config = dict(
    n_kv_head=2,
    head_dim=128,
    vocab_size=2048,
    norm_place='pre',
    qk_norm=False,
    bias='none',
    extras=['capped logits'],
    init='normal',
    init_std_o=0.00507,
    init_std_up=0.0329,
    init_std_down=0.00271,
    lr=0.00493,
    warmup_steps=200,
    batch_tokens=[32768, 65536, 131072],
    steps=7316,
)
Each number is 200 + 30 x the weight over its row's rms, rounded and kept within 0 to 999. Layers, rows and columns count from 0. The size before them is the row's rms in percent of the matrix's.

# up: layer 11 MLP up, 896x256, rms 0.0741, rows 94-107, columns 0-255
# down: layer 11 MLP down (transposed), 896x256, rms 0.0374, rows 94-106, columns 0-255
up94,103,195,230,187,182,171,248,259,172,161,167,205,221,216,210,199,165,259,223,196,158,238,233,210,164,244,223,205,183,205,234,176,184,154,208,197,195,206,218,213,205,171,197,177,170,172,103,189,262,172,169,206,176,271,138,214,186,237,157,149,203,245,188,171,192,217,208,190,224,245,202,178,189,199,230,211,218,133,218,242,184,230,198,161,146,217,239,231,198,255,220,192,229,230,234,236,215,225,238,206,219,232,181,186,150,270,201,193,190,208,240,257,188,210,200,185,197,188,218,240,187,175,190,191,182,163,203,138,182,199,190,202,248,210,264,234,177,211,207,168,216,208,220,202,174,166,234,150,210,214,202,177,206,158,161,184,187,152,185,176,176,208,235,209,183,168,186,154,214,171,206,194,199,213,217,229,163,170,146,180,171,218,178,223,236,180,194,193,183,183,226,250,212,180,171,212,175,232,249,196,182,211,181,205,182,176,144,215,203,266,133,162,179,247,236,158,215,148,213,237,163,217,176,194,137,195,213,224,260,203,169,261,199,188,240,222,221,202,152,194,162,207,203,193,174,222,246,253,182,178,166,194,197,191,175,153,210
down94,099,247,185,186,216,234,227,152,208,210,213,213,191,190,168,224,206,223,223,205,212,156,208,158,201,161,143,179,230,192,182,213,263,214,216,181,202,234,204,177,223,199,209,198,187,201,251,173,177,203,221,218,221,191,217,197,206,172,183,184,238,153,246,236,201,165,233,216,146,181,164,146,236,202,170,167,209,177,191,165,189,180,236,209,233,153,169,149,199,179,190,182,171,173,207,183,203,188,209,194,136,145,204,187,232,156,216,203,233,187,223,160,174,221,175,280,230,220,160,215,217,222,208,184,192,193,239,261,268,263,283,149,208,213,201,211,196,185,182,203,144,198,158,201,221,178,188,276,218,190,170,217,220,185,236,229,181,213,184,224,208,168,194,171,220,199,176,250,195,222,228,201,226,226,259,174,205,230,210,175,240,210,249,168,192,218,152,202,229,227,199,184,216,185,239,146,214,181,178,164,209,168,196,204,212,212,150,197,163,211,264,204,244,173,139,191,178,253,220,163,219,241,250,208,188,216,140,191,207,224,164,139,198,157,167,179,181,200,230,200,210,194,206,211,153,226,213,197,195,303,148,193,246,186,201,231,153
up95,099,210,223,215,201,150,212,178,204,221,219,190,197,211,196,246,199,248,175,213,247,221,218,205,210,168,188,214,235,193,234,195,168,200,190,204,185,171,171,205,276,199,234,177,202,222,185,198,173,171,191,211,185,218,187,241,168,207,194,169,142,197,231,247,199,142,193,263,205,198,176,151,198,220,204,181,227,217,224,150,176,225,201,160,154,225,172,135,193,201,238,201,199,205,210,186,165,256,227,209,159,152,193,206,235,227,172,150,213,224,182,202,134,173,259,142,206,164,235,154,197,192,200,228,182,202,213,174,201,181,231,198,225,231,205,197,200,218,198,161,258,218,194,181,252,218,205,227,175,241,263,248,150,186,184,231,198,210,259,237,131,184,206,182,187,241,225,238,194,173,191,210,181,165,180,217,233,211,199,221,168,217,255,199,218,209,218,228,205,159,171,179,189,181,161,218,203,222,242,169,212,187,183,177,265,193,130,236,187,120,190,232,208,229,188,167,168,212,203,225,138,213,197,202,175,203,225,174,168,248,152,184,174,196,233,185,201,224,231,230,241,242,165,113,138,152,119,180,167,181,191,215,195,192,233,220,185
down95,103,181,197,126,216,240,182,194,226,180,172,186,133,200,168,227,220,235,233,171,190,191,189,256,166,189,259,143,225,183,221,214,180,231,176,178,185,184,259,211,213,223,168,174,195,158,199,146,167,200,154,265,145,206,228,215,199,214,222,191,272,181,184,193,270,174,215,197,214,223,197,170,129,230,163,249,153,209,256,190,122,157,188,228,164,254,167,206,194,201,256,182,259,133,185,157,183,190,179,165,200,146,216,234,193,167,232,223,179,211,196,210,172,151,207,174,220,254,260,166,268,187,159,230,198,214,198,169,191,243,237,219,208,238,218,271,205,193,198,154,216,198,202,189,223,166,164,262,183,221,193,143,234,201,212,230,163,257,227,242,218,184,194,201,183,215,224,185,180,192,226,214,216,232,181,215,180,182,234,201,185,222,193,204,153,189,152,201,209,197,151,205,217,189,216,205,228,189,201,184,186,198,197,209,187,206,185,183,183,180,223,178,235,191,197,225,196,161,208,191,215,211,109,150,187,206,223,214,186,211,174,238,218,228,198,233,186,207,205,166,209,247,221,228,228,187,193,215,237,214,251,195,178,173,200,207,216
up96,094,238,135,160,168,199,191,227,168,265,253,228,179,192,254,178,138,214,202,209,207,221,236,231,197,191,171,208,182,178,186,177,206,207,235,208,227,193,154,159,226,168,230,205,208,205,157,228,187,198,136,205,200,197,197,198,232,183,200,215,187,202,190,142,193,208,173,183,222,230,194,223,177,221,213,189,169,221,170,157,239,237,253,249,222,192,178,158,185,213,186,192,241,196,190,177,182,186,186,242,165,183,188,197,215,200,147,207,204,161,206,224,172,201,218,191,175,149,203,246,163,155,152,183,198,179,175,168,202,206,207,203,247,297,228,227,239,229,196,186,224,131,144,220,239,141,214,182,197,219,230,235,192,172,195,191,169,199,205,167,215,203,199,171,226,210,136,217,245,268,265,168,247,238,187,221,197,209,228,189,210,187,224,188,154,130,140,191,176,223,214,218,166,212,197,165,242,185,174,255,245,182,220,200,193,208,213,222,149,237,191,274,185,158,210,173,213,195,270,243,204,239,217,197,215,209,216,190,243,186,244,148,188,190,189,217,179,232,207,165,225,132,208,237,240,203,210,216,195,232,219,230,165,226,197,242,161
down96,087,189,232,188,154,176,227,209,224,195,234,225,165,195,203,213,203,217,245,215,209,177,177,176,232,276,187,203,248,260,224,177,180,185,183,225,201,196,168,182,151,206,256,202,148,202,200,138,201,143,231,196,231,192,231,181,262,184,187,202,139,185,203,223,195,192,166,222,200,217,235,142,234,244,176,183,203,206,194,159,133,146,270,200,240,156,188,181,168,220,183,199,172,161,193,223,188,203,194,165,213,178,287,143,202,235,169,187,217,166,222,207,152,244,202,209,202,223,198,191,256,177,200,193,212,222,241,192,245,147,235,177,182,156,197,213,201,189,195,176,192,243,202,116,237,231,211,249,197,157,218,165,188,257,201,219,228,162,192,225,244,203,189,221,192,155,214,215,183,187,196,161,184,205,237,233,209,164,205,154,178,214,179,196,207,218,232,184,166,200,182,159,232,207,241,247,243,200,198,174,169,187,191,191,235,263,200,198,184,196,222,181,221,138,215,168,215,166,259,231,232,216,149,166,211,258,176,210,226,222,182,187,240,187,179,194,212,245,206,196,195,181,248,193,155,203,177,160,202,179,152,171,206,240,258,168,215
up97,101,192,241,215,214,230,213,197,240,135,188,225,195,194,226,220,213,175,257,189,222,176,219,197,203,195,184,210,212,249,189,207,198,165,209,230,184,202,240,233,203,172,148,229,254,211,225,238,174,223,222,203,272,164,182,200,185,193,245,205,264,215,200,174,208,179,207,176,184,251,243,192,209,160,213,276,233,218,247,206,107,241,222,190,208,251,197,171,178,191,145,128,219,185,199,212,209,183,177,197,193,173,211,178,168,212,255,175,187,211,204,216,273,206,169,180,168,186,169,200,147,200,234,165,155,145,214,188,157,199,234,205,166,210,247,195,185,227,181,194,165,202,242,216,188,184,210,237,191,170,169,237,218,218,215,199,216,210,153,203,215,182,225,235,181,163,189,165,233,197,208,211,212,191,207,248,191,163,240,141,143,195,226,214,231,227,179,204,200,133,207,186,190,211,161,202,178,189,199,197,151,186,221,204,238,188,147,213,239,225,191,201,206,154,164,196,158,144,198,156,192,184,226,172,184,250,219,188,198,137,200,209,164,182,151,200,206,199,232,201,167,195,287,168,215,258,240,209,223,118,184,263,218,206,211,174,234
down97,099,223,259,185,187,172,255,209,180,189,206,172,192,232,179,181,224,177,208,208,151,203,194,190,237,263,231,194,159,158,194,232,177,236,163,178,146,138,162,204,210,225,183,193,135,228,133,190,198,215,178,161,177,200,234,223,123,228,132,148,180,223,181,243,208,190,167,175,221,198,206,234,193,229,163,204,184,222,228,179,208,169,184,233,164,212,199,167,175,178,214,193,172,213,159,228,200,164,205,219,192,191,190,208,157,201,185,240,207,201,198,184,176,213,258,164,150,133,241,215,220,224,177,205,189,280,176,238,237,214,201,232,236,199,242,194,153,189,155,200,202,222,140,169,232,236,183,212,220,197,259,194,196,184,152,211,256,196,212,213,218,184,174,220,202,161,164,171,190,200,210,225,181,230,165,213,275,219,244,248,236,167,228,220,167,169,138,221,192,229,215,188,181,233,242,236,228,189,191,220,243,188,200,195,271,194,220,160,226,192,236,145,225,207,233,199,230,189,164,232,223,195,170,192,232,174,252,207,223,222,219,136,198,240,229,199,189,199,182,169,234,200,204,198,141,215,167,205,230,226,189,164,186,244,220,247,181
up98,104,226,238,179,202,241,179,187,217,221,243,208,184,172,228,160,160,148,120,223,212,155,232,211,141,200,116,225,168,190,156,205,187,264,164,178,229,213,179,194,218,241,188,205,161,201,155,144,220,180,184,234,206,187,155,217,186,185,104,131,195,226,245,192,199,175,205,223,219,161,210,168,217,169,181,212,210,205,202,198,212,184,211,199,183,235,195,194,202,210,145,196,248,170,251,189,215,195,183,219,192,235,234,207,172,212,162,194,251,223,200,220,221,180,163,216,178,205,169,206,205,218,182,190,207,237,233,243,208,180,160,208,221,176,231,200,162,214,200,219,189,186,236,197,174,138,186,190,185,208,229,167,186,243,209,184,269,158,208,271,222,206,205,169,201,200,178,197,190,169,226,204,204,232,163,205,226,192,201,224,194,222,152,179,191,199,223,264,172,217,219,242,171,213,192,203,175,242,217,155,152,210,210,218,182,162,214,199,251,231,170,182,204,212,253,188,169,233,186,190,199,172,224,155,199,185,155,222,235,177,210,237,209,303,254,233,211,286,204,176,187,236,213,180,199,209,189,238,198,219,164,170,193,174,269,143,236
down98,109,212,191,213,211,174,240,197,193,208,168,156,209,207,224,270,221,206,171,248,243,191,200,207,193,167,222,256,187,192,198,163,186,151,243,171,182,201,146,155,199,179,207,174,150,182,173,195,171,252,202,158,249,157,214,212,240,223,210,215,168,147,170,237,232,223,188,232,160,238,186,183,249,163,250,196,142,198,180,181,207,198,190,199,225,206,182,237,204,189,235,191,207,174,177,226,144,164,189,241,112,206,168,204,160,220,236,252,232,177,229,245,178,178,243,223,199,168,235,182,194,244,212,224,208,196,200,267,185,206,153,269,173,206,178,153,258,170,229,180,241,241,161,216,226,214,131,178,180,197,214,174,273,183,255,144,200,227,216,195,216,194,220,198,186,166,210,150,215,177,205,156,203,171,208,236,175,194,210,261,191,193,203,217,184,197,241,175,196,212,180,198,224,204,216,234,233,164,186,180,132,195,205,192,198,227,238,199,221,168,208,197,189,166,195,242,179,198,209,267,243,166,129,186,219,261,226,238,198,206,154,199,224,180,179,155,236,184,210,177,191,222,234,184,202,163,167,204,193,236,206,243,194,206,192,164,199
up99,098,178,227,194,194,181,155,213,219,181,156,164,184,178,177,231,200,212,239,197,218,205,218,182,185,273,193,199,197,249,205,205,226,258,167,196,171,205,219,167,211,201,192,227,199,215,167,213,206,159,195,187,261,116,202,216,225,197,139,183,184,184,251,206,213,135,184,232,176,244,201,182,177,158,289,221,199,206,203,192,142,197,199,206,174,220,224,224,223,212,199,172,222,233,175,192,235,226,165,232,140,153,260,216,188,199,203,222,158,212,244,185,262,203,190,181,232,214,201,227,221,240,183,247,207,183,163,211,226,219,156,185,211,226,212,206,171,182,171,178,194,194,173,215,165,241,193,221,158,219,199,206,262,229,133,221,159,258,179,217,205,204,177,208,283,187,199,225,171,224,238,220,245,179,145,158,192,136,221,202,184,195,178,174,194,206,157,223,193,189,222,191,186,206,230,246,177,235,161,196,164,204,236,186,182,208,143,185,216,225,211,179,112,163,225,216,260,210,216,201,151,203,199,207,219,194,191,210,158,227,194,167,213,170,164,214,159,186,257,173,210,149,241,262,216,184,251,219,204,217,232,127,214,198,186,208,209
down99,103,223,152,197,196,180,222,224,187,187,230,218,150,163,234,139,190,264,187,175,190,252,189,163,151,186,253,221,196,170,258,209,187,215,221,198,216,187,243,203,179,231,167,165,203,164,169,256,215,228,204,157,177,201,228,151,181,161,219,188,212,203,159,202,158,189,233,186,234,163,252,194,165,199,136,212,180,184,222,208,205,184,212,182,204,235,218,215,172,206,231,154,195,148,216,231,200,230,243,241,201,211,173,229,237,215,213,230,188,214,199,183,193,154,213,225,206,241,200,205,188,163,212,201,176,176,156,136,143,215,216,228,214,195,177,199,218,216,188,210,217,251,205,206,247,216,252,197,160,182,186,221,184,213,274,118,214,161,213,214,209,154,159,217,211,209,172,211,166,262,173,211,189,199,247,185,247,202,220,175,208,251,217,193,233,225,212,211,155,219,150,238,196,228,167,155,216,162,237,187,159,206,207,180,190,158,221,208,217,194,205,209,227,178,214,239,197,195,196,170,215,179,134,177,199,150,202,218,188,286,192,204,160,251,174,205,212,233,179,220,194,203,203,214,231,284,185,206,268,177,140,163,141,220,167,171,242
up100,092,226,178,211,281,187,202,225,229,222,204,171,240,202,148,177,131,193,219,219,199,215,217,227,241,244,196,211,167,230,167,202,192,193,264,219,216,187,177,169,255,173,219,195,201,181,194,235,174,192,238,202,228,276,176,171,214,230,266,182,137,184,170,182,194,217,193,205,189,259,171,151,164,218,246,229,187,222,241,204,214,201,190,198,147,178,214,230,192,193,170,232,203,175,232,219,239,186,206,221,191,167,226,252,147,228,168,211,195,203,177,188,213,182,155,204,246,249,205,174,240,245,230,217,193,184,191,203,260,198,178,180,176,208,207,187,182,152,170,179,207,201,201,214,210,177,239,201,202,134,188,189,207,195,188,231,190,140,172,233,213,179,243,150,174,233,186,190,196,203,195,221,242,170,229,228,206,231,168,226,185,166,170,226,165,170,185,235,137,149,271,191,226,230,141,167,191,183,220,186,181,248,198,173,241,209,216,182,213,250,170,175,239,175,179,230,185,206,203,215,156,234,223,177,156,220,212,205,143,203,218,218,205,207,170,171,137,125,166,179,188,124,199,223,205,198,201,216,161,227,209,252,209,233,238,256,248
down100,096,194,213,196,201,217,196,182,216,156,225,233,132,218,200,222,215,200,184,167,204,184,171,180,204,161,180,175,205,169,166,157,231,163,157,178,223,213,215,197,163,182,203,184,200,252,244,223,167,229,193,212,202,198,220,208,207,175,217,229,236,259,220,215,188,165,212,262,191,157,226,199,239,149,182,189,148,175,199,193,188,233,240,221,234,173,182,220,221,158,192,223,176,291,202,179,175,200,176,224,211,195,137,172,219,177,219,167,239,192,227,212,195,189,222,210,148,165,177,197,217,153,165,231,179,205,207,149,163,106,230,219,195,160,213,187,211,230,233,147,185,217,235,175,165,189,159,169,247,219,181,242,178,257,240,175,163,239,200,201,233,213,174,210,239,180,160,220,182,220,195,219,214,199,222,175,218,172,218,212,223,237,204,180,213,241,234,205,281,188,190,206,162,233,216,229,187,242,193,214,152,233,216,227,117,239,204,172,219,236,237,239,158,211,171,200,253,204,168,193,269,155,197,191,252,198,173,199,271,221,187,178,192,171,187,199,260,231,219,197,232,214,196,155,169,190,159,198,237,219,164,149,180,161,196,148,205
up101,091,183,191,196,177,229,181,200,172,178,201,175,206,269,185,208,144,172,162,200,199,232,225,166,218,175,189,175,228,182,213,208,173,183,195,166,213,215,168,209,218,183,202,201,245,223,284,215,209,204,147,197,251,178,187,186,195,221,172,264,214,162,244,196,225,138,197,185,176,217,216,151,197,248,182,158,194,171,179,183,164,224,186,201,195,172,190,204,219,212,231,189,268,195,214,218,221,180,235,230,172,272,181,218,260,182,179,169,193,220,202,186,171,246,193,202,207,196,152,156,203,216,204,162,204,215,250,190,180,222,179,178,267,183,235,221,211,222,169,193,155,193,166,192,222,163,207,174,242,220,265,234,206,181,170,145,240,212,188,230,194,202,159,191,197,206,200,147,157,197,218,209,131,241,142,217,172,202,185,234,117,226,266,219,141,244,175,151,265,206,193,221,149,202,213,167,218,215,215,197,211,136,154,196,202,163,180,207,201,210,195,197,205,193,219,158,186,239,176,262,178,217,216,236,202,158,199,217,213,233,200,187,217,285,178,228,251,204,213,231,211,210,232,174,219,191,189,217,239,255,235,181,229,251,158,215,185
down101,089,170,193,180,238,257,247,207,159,209,242,186,186,187,214,255,224,222,173,206,195,144,211,197,179,237,153,188,218,215,214,199,222,207,203,235,234,126,202,185,243,204,214,224,245,166,153,184,157,150,215,245,169,237,162,202,188,151,221,137,199,178,133,169,171,185,196,219,248,206,146,223,195,199,223,193,211,198,158,181,181,149,234,202,207,226,217,223,203,241,214,224,236,195,256,230,201,211,180,168,217,194,211,192,193,209,201,245,198,183,219,247,221,232,171,234,193,216,213,186,239,204,203,247,224,243,163,191,168,163,210,199,171,212,180,196,190,222,199,234,239,209,180,170,210,263,226,205,147,204,201,148,206,202,215,251,170,203,202,210,277,201,224,170,209,199,197,208,247,213,194,156,244,106,262,187,224,248,231,230,221,196,128,206,249,187,231,212,180,162,168,201,212,187,201,171,213,151,205,206,201,218,161,228,217,237,198,203,226,166,198,202,197,215,164,226,200,137,153,220,214,167,202,215,183,207,191,158,219,114,199,176,164,229,200,175,124,207,190,189,192,196,196,256,247,190,191,192,148,169,206,206,146,149,209,186,231
up102,095,190,217,162,199,222,199,150,207,190,263,207,238,201,142,230,141,229,210,201,185,266,191,254,157,228,201,149,213,183,212,224,201,251,200,177,249,150,214,158,280,149,215,262,255,183,196,224,155,160,155,157,154,165,228,161,202,182,162,189,250,138,209,245,168,155,221,209,200,189,210,221,208,215,215,211,166,151,217,167,183,214,207,228,229,207,161,199,179,237,227,167,191,164,197,210,180,197,239,215,159,205,212,252,171,214,226,184,188,177,202,221,218,203,195,225,191,160,136,227,179,183,157,213,149,205,211,209,237,222,202,204,222,217,210,166,213,247,186,235,241,208,191,184,201,172,197,148,190,219,177,198,203,213,212,202,193,247,173,210,238,178,208,172,205,150,204,216,196,226,196,146,207,172,208,242,187,210,181,194,187,205,162,198,216,164,191,271,198,234,205,231,243,161,138,146,223,181,207,222,204,210,221,182,172,207,175,194,237,249,169,224,135,160,195,162,206,174,247,207,180,227,209,243,258,189,193,226,221,224,239,214,221,170,223,176,248,133,227,257,216,178,270,242,217,200,185,186,230,211,182,225,201,183,170,198,228
down102,097,216,163,183,178,230,233,158,238,194,165,228,192,189,243,180,218,181,175,208,182,234,264,222,225,190,217,188,164,190,178,220,186,170,186,212,189,212,235,207,168,181,253,221,178,220,180,178,245,178,211,210,223,202,208,194,190,201,181,250,215,197,208,228,233,207,193,241,258,181,152,207,206,210,183,213,197,169,139,228,186,178,235,182,236,125,225,191,173,151,184,208,146,261,194,114,209,156,214,162,217,189,258,180,224,158,239,203,207,203,211,135,179,281,175,286,152,242,220,131,198,210,192,210,241,206,220,246,189,215,216,177,254,150,194,197,215,235,144,219,190,227,221,186,181,185,208,217,217,156,222,190,194,209,217,235,200,187,219,159,209,194,202,152,209,172,201,206,211,230,276,161,158,238,195,209,201,210,208,204,199,238,193,144,180,156,194,181,192,176,199,195,216,184,144,187,221,224,246,188,190,203,175,203,218,152,171,196,190,222,177,230,235,262,223,188,216,190,192,205,241,201,215,139,199,217,167,169,183,187,157,164,238,216,174,220,216,227,169,251,194,216,190,150,223,193,304,178,154,203,198,214,196,253,178,188,176
up103,098,181,192,169,208,170,199,174,173,239,192,202,198,194,181,204,158,199,160,191,197,236,133,251,198,185,167,162,171,235,182,205,189,192,219,229,177,239,192,187,220,183,227,224,281,228,220,188,142,241,210,238,195,160,165,195,168,181,179,180,165,238,210,210,188,180,163,173,203,207,152,168,270,241,168,183,170,259,189,225,158,206,188,205,220,192,213,225,241,226,207,247,182,175,149,252,163,200,242,217,209,177,207,182,211,146,208,226,250,221,179,176,205,151,193,228,230,195,216,154,214,204,155,208,241,157,178,174,192,187,211,191,216,236,210,170,206,160,190,276,175,224,168,219,176,199,188,189,229,207,199,228,175,207,144,221,230,217,196,236,241,181,170,208,192,225,224,272,221,170,174,223,252,240,180,172,163,207,269,219,159,190,238,177,185,173,195,184,204,169,214,170,261,196,184,160,250,177,164,203,215,187,161,213,206,196,243,208,140,184,214,199,199,268,126,249,165,171,232,259,189,139,259,186,195,181,224,246,203,179,188,242,173,164,240,175,190,162,198,190,207,162,199,184,173,195,196,225,174,230,199,151,173,186,250,211,228
down103,089,236,186,217,194,226,222,224,173,222,183,188,215,207,189,244,233,197,195,255,287,183,248,219,173,202,213,171,212,229,188,180,168,190,262,232,198,189,173,220,195,189,181,251,154,192,218,173,239,194,144,221,263,207,200,194,181,182,207,237,222,157,219,159,227,152,187,180,197,155,211,219,130,214,231,209,187,202,166,212,218,244,272,202,206,230,181,164,185,188,257,193,183,218,178,178,213,162,223,236,164,228,247,228,180,220,198,223,191,162,249,237,197,219,158,231,259,178,182,217,219,246,146,178,219,215,264,208,202,188,270,198,207,186,219,196,144,144,265,164,204,238,229,183,188,246,238,220,132,234,212,208,174,177,173,186,136,146,173,208,144,216,187,244,201,165,229,189,228,194,203,183,202,194,209,161,195,183,238,223,172,211,198,206,154,172,185,153,152,244,244,194,191,143,178,184,154,191,192,194,180,204,191,237,153,190,132,216,173,160,156,182,201,205,209,225,210,170,163,211,225,217,189,211,200,237,215,178,153,214,185,221,203,229,203,204,199,198,202,153,202,232,226,192,198,189,195,123,188,192,221,251,224,167,181,153,201
up104,105,210,213,234,188,157,139,201,167,210,204,162,197,181,166,215,203,191,184,215,219,175,215,206,229,149,273,154,167,191,223,178,202,192,205,166,201,215,179,202,185,135,183,137,189,181,205,217,200,214,236,235,175,196,184,194,152,190,253,198,152,134,216,252,200,207,251,211,219,228,197,227,240,254,172,247,194,208,231,207,164,200,185,232,196,230,225,213,192,219,177,177,132,196,177,258,191,196,225,251,207,222,232,209,232,213,224,193,195,211,118,152,271,227,184,172,228,166,196,163,193,184,180,214,132,213,181,179,264,234,226,220,184,182,223,247,197,169,227,139,181,213,196,166,212,165,171,232,165,210,185,212,136,192,156,228,202,190,236,199,175,179,249,214,216,178,167,226,224,228,192,190,215,263,149,223,206,152,190,221,201,228,199,207,210,174,157,218,191,162,155,242,173,234,181,198,195,198,221,201,154,238,218,258,183,184,223,216,228,213,230,180,147,222,245,184,201,188,199,188,200,215,227,239,200,225,200,208,213,174,162,249,222,245,233,191,263,162,186,257,184,185,227,187,220,230,158,192,234,185,185,110,198,160,193,177,211
down104,105,182,175,238,199,216,236,204,153,223,231,228,238,165,194,213,192,203,224,174,221,213,201,215,212,199,160,210,210,151,210,228,224,228,199,244,215,188,192,241,206,170,193,226,226,262,185,185,185,209,194,177,204,190,200,202,194,238,138,213,222,255,199,202,214,211,169,243,176,169,121,160,183,155,227,225,173,213,170,233,215,246,214,140,212,155,168,204,237,256,223,151,200,186,246,195,211,222,215,194,185,151,238,186,180,184,216,170,215,213,174,196,188,160,216,224,205,218,220,168,165,211,154,99,252,168,258,200,208,158,187,217,196,239,198,212,167,226,175,216,175,169,199,196,187,232,235,220,202,264,177,214,234,141,190,235,216,120,199,136,192,181,149,140,233,199,175,196,182,247,199,183,242,265,189,201,199,236,211,231,224,163,178,186,197,203,181,171,215,246,207,242,184,204,211,200,139,201,147,212,245,210,167,209,237,229,226,188,161,186,217,184,200,183,210,215,208,164,240,206,228,225,222,248,186,171,208,217,215,208,244,137,262,199,166,183,146,159,254,157,224,211,213,191,151,237,155,168,153,230,202,234,184,194,196,207,206
up105,096,182,205,171,197,192,225,190,209,160,194,245,243,236,184,194,136,215,162,208,170,189,185,202,218,220,207,208,144,213,197,169,214,198,263,211,214,238,202,210,168,223,220,203,198,247,189,176,248,183,228,190,218,231,202,200,246,186,245,106,210,196,128,254,170,262,220,209,194,207,228,215,276,162,226,184,272,180,224,195,219,263,212,182,183,183,195,184,243,193,178,196,191,188,214,189,172,204,180,198,180,154,164,195,196,154,188,135,184,233,248,222,253,174,192,175,149,190,196,205,184,324,192,158,211,134,223,215,223,216,159,192,191,180,187,144,183,213,217,195,214,197,208,266,221,197,229,230,219,184,199,240,188,217,231,224,191,207,185,222,210,234,175,168,176,177,202,202,166,199,192,170,179,217,226,225,218,252,184,216,183,160,172,202,238,237,205,176,189,228,173,233,177,208,190,178,184,179,205,169,190,206,226,196,187,225,252,144,180,162,192,160,200,188,166,260,229,200,170,235,199,239,179,198,186,197,195,174,155,170,207,140,169,209,207,252,146,180,160,240,247,216,169,214,232,214,165,133,210,176,179,243,166,184,172,181,190
down105,099,151,172,215,206,209,226,206,200,209,240,192,209,197,250,178,149,184,166,117,212,222,175,220,170,207,196,194,170,189,203,205,193,181,185,183,203,140,167,171,221,153,232,208,262,199,172,212,231,144,172,238,202,157,172,243,152,224,149,175,219,193,185,211,199,136,183,140,223,124,163,188,191,200,207,281,126,190,160,190,199,188,202,232,216,208,221,188,192,207,155,246,201,202,193,171,198,190,202,215,171,174,196,165,151,209,246,188,237,254,218,198,188,200,244,191,276,220,208,217,251,139,148,199,209,269,250,235,225,212,158,182,206,244,191,225,181,201,240,154,207,226,233,156,215,168,168,250,179,230,184,205,187,222,161,173,212,254,252,197,197,180,160,190,249,214,195,173,196,253,231,198,241,238,170,188,237,164,217,136,229,223,222,226,191,213,210,213,179,210,182,207,241,182,240,169,218,220,197,213,191,230,199,210,169,170,201,218,193,267,223,237,204,160,211,147,171,167,229,169,246,177,194,178,174,179,205,213,254,199,258,202,219,219,229,194,213,222,190,225,230,224,174,195,231,222,182,212,207,205,170,151,220,210,216,200,197
up106,097,208,190,197,207,216,189,205,189,188,163,192,200,197,166,194,229,174,202,215,196,132,220,209,205,179,184,173,199,166,217,178,232,218,186,171,208,237,221,189,207,192,223,165,199,227,160,160,194,211,179,197,192,218,161,258,180,151,200,206,255,251,177,239,166,258,209,192,233,224,193,161,205,214,216,143,238,190,137,233,190,184,218,180,200,250,146,208,191,207,239,247,172,144,215,241,209,191,258,178,177,247,155,160,242,235,219,161,234,185,173,180,227,225,187,177,172,223,218,212,166,225,237,255,158,201,177,217,212,257,167,180,238,209,207,228,229,259,212,208,161,207,216,161,240,164,199,212,192,204,217,213,213,185,174,218,234,182,182,242,188,219,196,237,126,158,220,175,192,183,266,193,223,284,225,166,186,225,194,169,146,202,128,196,244,210,175,251,192,139,187,171,175,144,169,181,220,267,174,257,163,197,153,175,190,185,248,227,214,214,233,223,235,217,243,169,221,244,227,217,197,178,214,162,216,164,224,169,213,156,157,193,167,197,247,200,203,209,170,199,242,212,177,218,213,191,164,220,172,232,215,210,209,218,207,164,265
down106,105,179,245,182,223,224,232,221,186,221,210,239,194,236,233,197,257,187,197,188,189,180,170,204,221,186,240,249,132,211,210,208,259,203,167,210,178,213,167,206,149,249,221,221,206,159,158,167,215,161,203,178,201,256,226,231,174,210,206,219,280,189,200,227,206,175,217,219,202,181,226,182,233,182,232,183,212,198,211,231,162,219,246,198,211,212,183,189,260,215,199,203,126,206,195,203,154,163,172,154,185,152,216,229,178,238,171,238,201,188,182,168,187,205,183,173,138,192,221,219,204,152,200,232,176,202,181,195,175,162,155,243,166,279,229,114,262,173,207,229,218,199,229,220,171,203,174,189,173,242,191,241,213,192,228,190,181,233,242,199,211,184,217,216,193,160,197,233,215,186,192,240,203,226,223,187,239,181,195,280,175,212,289,217,168,175,243,224,205,222,212,157,185,239,165,203,193,150,218,207,175,177,214,194,235,176,188,225,265,255,172,190,230,171,169,217,189,188,160,192,189,172,153,225,150,211,150,177,252,178,226,220,162,254,174,189,206,167,212,207,149,191,181,160,216,140,199,159,178,214,206,170,177,173,209,192,175
up107,099,212,167,181,237,180,222,185,237,226,180,204,200,228,151,219,215,172,226,253,205,188,230,231,225,203,191,172,185,216,169,179,217,140,220,209,140,235,169,168,213,140,190,222,170,174,220,142,213,230,211,222,214,128,190,227,237,232,166,234,224,215,186,219,132,208,224,167,238,183,211,177,174,225,203,196,199,230,194,243,194,192,239,199,229,225,246,245,185,168,216,193,208,224,240,149,204,185,190,222,175,157,240,186,178,219,183,159,224,204,184,205,240,180,160,205,216,215,201,195,200,195,136,214,188,160,225,184,185,231,251,208,181,213,204,176,135,195,193,218,219,241,218,231,191,168,191,288,174,168,113,265,199,182,235,165,225,201,218,184,173,243,234,208,160,213,179,196,216,186,196,153,215,220,195,211,171,146,160,158,180,231,206,203,176,217,220,289,224,188,121,237,194,209,233,180,185,181,222,209,186,171,204,175,207,238,208,252,236,172,160,247,213,155,148,220,204,182,222,217,203,200,171,143,178,173,193,212,228,201,173,136,227,166,231,229,217,212,202,211,151,208,203,238,208,152,197,191,197,212,195,141,221,234,267,205,153